python train.py --num_hidden_layers=14 --hidden_size=128 --num_attention_heads=4 --num_key_value_heads=4 --head_dim=32 --intermediate_size=512 --vocab_size=4096 --hidden_act="gelu" --norm="layernorm" --norm_place="pre" --norm_eps=1e-06 --positions="learned" --qk_norm=false --attn_scale=0.177 --bias="none" --tie_word_embeddings=false --parallel_block=false --init="normal" --init_std_qkv=0.081 --init_std_o=0.0 --init_std_up=0.081 --init_std_down=0.0 --optimizer="muon_variant" --learning_rate=0.00783 --lr_mult_o=4.0 --lr_mult_up=1.14 --lr_mult_down=2.0 --beta1=0.95 --lr_head=0.00636 --max_grad_norm=1.0 --warmup_steps=200 --schedule="cos" --final_lr_fraction=0.1 --batch_tokens=8192 --max_seq_len=256 --doc_mask=true --train_tokens=95880000 --max_steps=11705 --dataset="wikipedia_en"
Each number is 128 + 32 x the weight over its row's rms, rounded and kept within 0 to 255. Layers, rows and columns count from 0. Numbers have three digits each. The size before them is the row's rms in percent of the matrix's.

# v: layer 2 attention value, 128x128, rms 0.151, rows 18-31, columns 32-63
# o: layer 2 attention output (transposed), 128x128, rms 0.478, rows 18-31, columns 32-63
# q: layer 2 attention query, 128x128, rms 0.145, rows 32-54, columns 32-63
# k: layer 2 attention key, 128x128, rms 0.146, rows 32-53, columns 32-63
v18 098:136137136138114112131080135168110055070127127174112118115102099181130110110134116130127108133096
o18 117:187093133137085087187162115106150121138120107114142093137163147080156102118141069184113137119167
v19 108:152137126141143089147184146117103156164149115105106111174200193145155087110125120102159070101158
o19 112:134123101154118134167095108105178121116087136151124096126072084136154071166155142189079138066128
v20 086:154136089097140132144158189121173108172166129200110119133136180107062137135150124127092149142101
o20 084:110097136108106133132114120123125168126115084064160200137099085134157104158136193131174156179170
v21 096:102142171106131141109127102135121101037119152086146117081135128115082185124101138109127085124088
o21 092:143088121122138107090092162113081175158157086091092131145150145160123165084136064143184219185161
v22 114:110080150099165131136118102141110131161133138170134057178046092040128110087172129101094167119159
o22 090:139182143104127153120115167097166144134191163136129146125138184140148154111132232063148135141155
v23 107:179148083112143140121197178119074180138148170155156179134110090094103149158092111102135088114072
o23 090:117116163121137177155134109103078106169138135134115135097073110156181128127099163159139141114077
v24 107:081138117122152118141093181152114038147130116161159092113139124138120098148152143203153121136096
o24 104:070088142088139146073169164132069134165070167166117138119112161056150082135157083135165088166188
v25 085:143196071100139068142114156115128140177138203163179101167121163132168117148120172157103139137119
o25 086:056144122116098135097131149167068099112114150178140158133108110144160117192148146111164059113139
v26 107:128124173103140168176156142114136157165112140157147197047162163090169133135131159137115108129132
o26 095:152125137103101148060132083147140073103134134106131140145095085186078188175101093161138120095136
v27 129:090112105094123155109111148102178076070119163156122065138087122138091140123191138108108134090182
o27 093:091116155064147081138126157130113174140117066163138094106176200091129114110104143047153143175151
v28 124:128143138172111128095087130151155121073062123118124094147166161192096141122140078110145150106136
o28 096:166065108131060081165144141101138098159111104116132103151134105083158092042151106149141123088116
v29 109:099090113072119124110107172110156102077137083143100095155066066135144165110143136102174067105119
o29 103:046085150146177131084154121154069143172106170146101110104130197099087103158114123160127180167149
v30 120:103127085147102118130083127156154112115129144162103155114158078161077095116165162197117184132108
o30 093:147089140132066116179165133099181184125126054096147136154157206099139120093086066135133114085131
v31 113:148099112176107160135120130109142162067156082117126140073127068173094153132115103110102150141143
o31 085:205125188132101146130133133117185152165181084145103112161115119149113116089079110108156154089068
q32 134:124126160097101187085138074161121146137130143172095123159167125168115165152186136132071115125140
k32 133:153139121140147206181132140161076139164142112108162132068118082131116168120077091157152144091113
q33 154:138141090124117189147199119127115117123126140142042121157082154063128118165151107158115166119158
k33 132:144064137113160169112134041137104112146190129133196101162151153193154162173132135132109155143168
q34 117:143095111099144120111158097090135082151112111208111145143102112093184138147222120161153085133112
k34 130:147142098058138158154099104161085116063140175093139074116146158124134151104088099105142138054121
q35 148:132113139115116147160118143100111151134171076089095119108176170154153126145185119156111152094149
k35 137:112192080127085139154102108149168131107083093169140111134139092097095141126167137141115114142174
q36 147:122129083106125145163128067185117124078133107059102092115209117140174089153158124111131153131119
k36 139:154120210174137141137126219131153194118186095155123163161078176140122159208147122114138066095125
q37 148:145104145130132109136119160098126142156135092083161175128133140061175111170113081112169134127116
k37 115:201170147108180098129123158167170090105077113131167073131102176136132157092133104142086114100129
q38 126:108091181087139133130130150147120164153065072103041156118129110125179149167119163138131121118150
k38 107:134166117148170143112126139129093122111101147059122119090140078125139152130159094155077106140073
q39 134:153119153132106120120114120183121157128167096209143093202139116086102122133164152135127123104188
k39 117:105203106110151089110085194086155150144151159139142096108138156109127150191165176101137146154117
q40 123:159193087145116115146110109187171095072157074190156130123127149070107164131152179180095128109153
k40 139:065143133124189117118153088095116127136097135124139122165173101125125150152134127093105110141108
q41 144:154132168130149136125066067209148129108165123038160090095123140118118153121122124094080127083120
k41 124:108119152181096122131147112066180105114084076197130138155173096128081133144149152112110077167125
q42 145:124114167148117127076136113077099121147167128096145143145082089216124149136144144129145110161092
k42 130:132089083123099095127105109145124163135217090166133089087143099166128145139109140137130130077104
q43 129:141067161108127186129148106140162141175133121141155108136106111138163167132129160114132145112110
k43 133:119130113065127122167177172183112112123123162153104092199138131060109156153108130114138101186134
q44 142:134172088135113130118098121087101086111131120156186159121108122150121122120115122096119147157118
k44 128:135164112144130120225105056164082133149136093119065132148082174187151138087176138157153129121133
q45 130:126126167117102129136127084084147143149167108058143120162131154153028097095109128099163115099110
k45 112:104144134201146106094116193103146141110096117157082083158130132125150082092104202127121131083158
q46 130:156166105149129130187160165100117147085098080196159113140074060125082094126173146090150116128137
k46 126:115083112101143113187072154144151120144138101126160104131152125117151078154123082133088136103155
q47 133:125182075098142144113083033141111167130157121090102141116195137191115143168180150116104136142195
k47 113:118129145129065144154185189118082117153183110181129121107109080125103070143148112133113172119127
q48 146:108097088106145115110165083182127102157161128109142151081150126097126112156101127093124138093149
k48 109:134141123104098161129104139132128105079202127180120133138135135159118166101155105194152077182125
q49 126:128130035119131068141153092038155098083116105107119118111122148204181115110139122166164111139091
k49 114:081090153186154137091098181159137145142120151083134156166112172081104094191111129088113149097144
q50 118:142086159136155151168134145143117098176132075111079145113124158084146166135073170108132106076078
k50 117:143139168106160071103159120170187120117070109143084082169079094087151126142170106113078188140142
q51 139:114160141097148105143125153117119117106098094214122165153103147133125108107147192169141134143074
k51 112:117128158138095102157149123139093152137139152107141129118126163130149093130106127118119136158129
q52 145:130154072124113146085099092167099176064165119120134130082219139215153173136179111179101130124157
k52 134:133050165109094180196152184144175147123106135164126140097142105112093126146104123174132119077114
q53 131:177156105112135121117181153104147080158144124121085137119181155087115073102150100135113113130110
k53 125:142165200192186133114126112177112103150111161116141072165131125202113135128095158105114131089168
q54 132:149110121114111165167114143142132086002122135131166116121162136102069107126122144115140166132142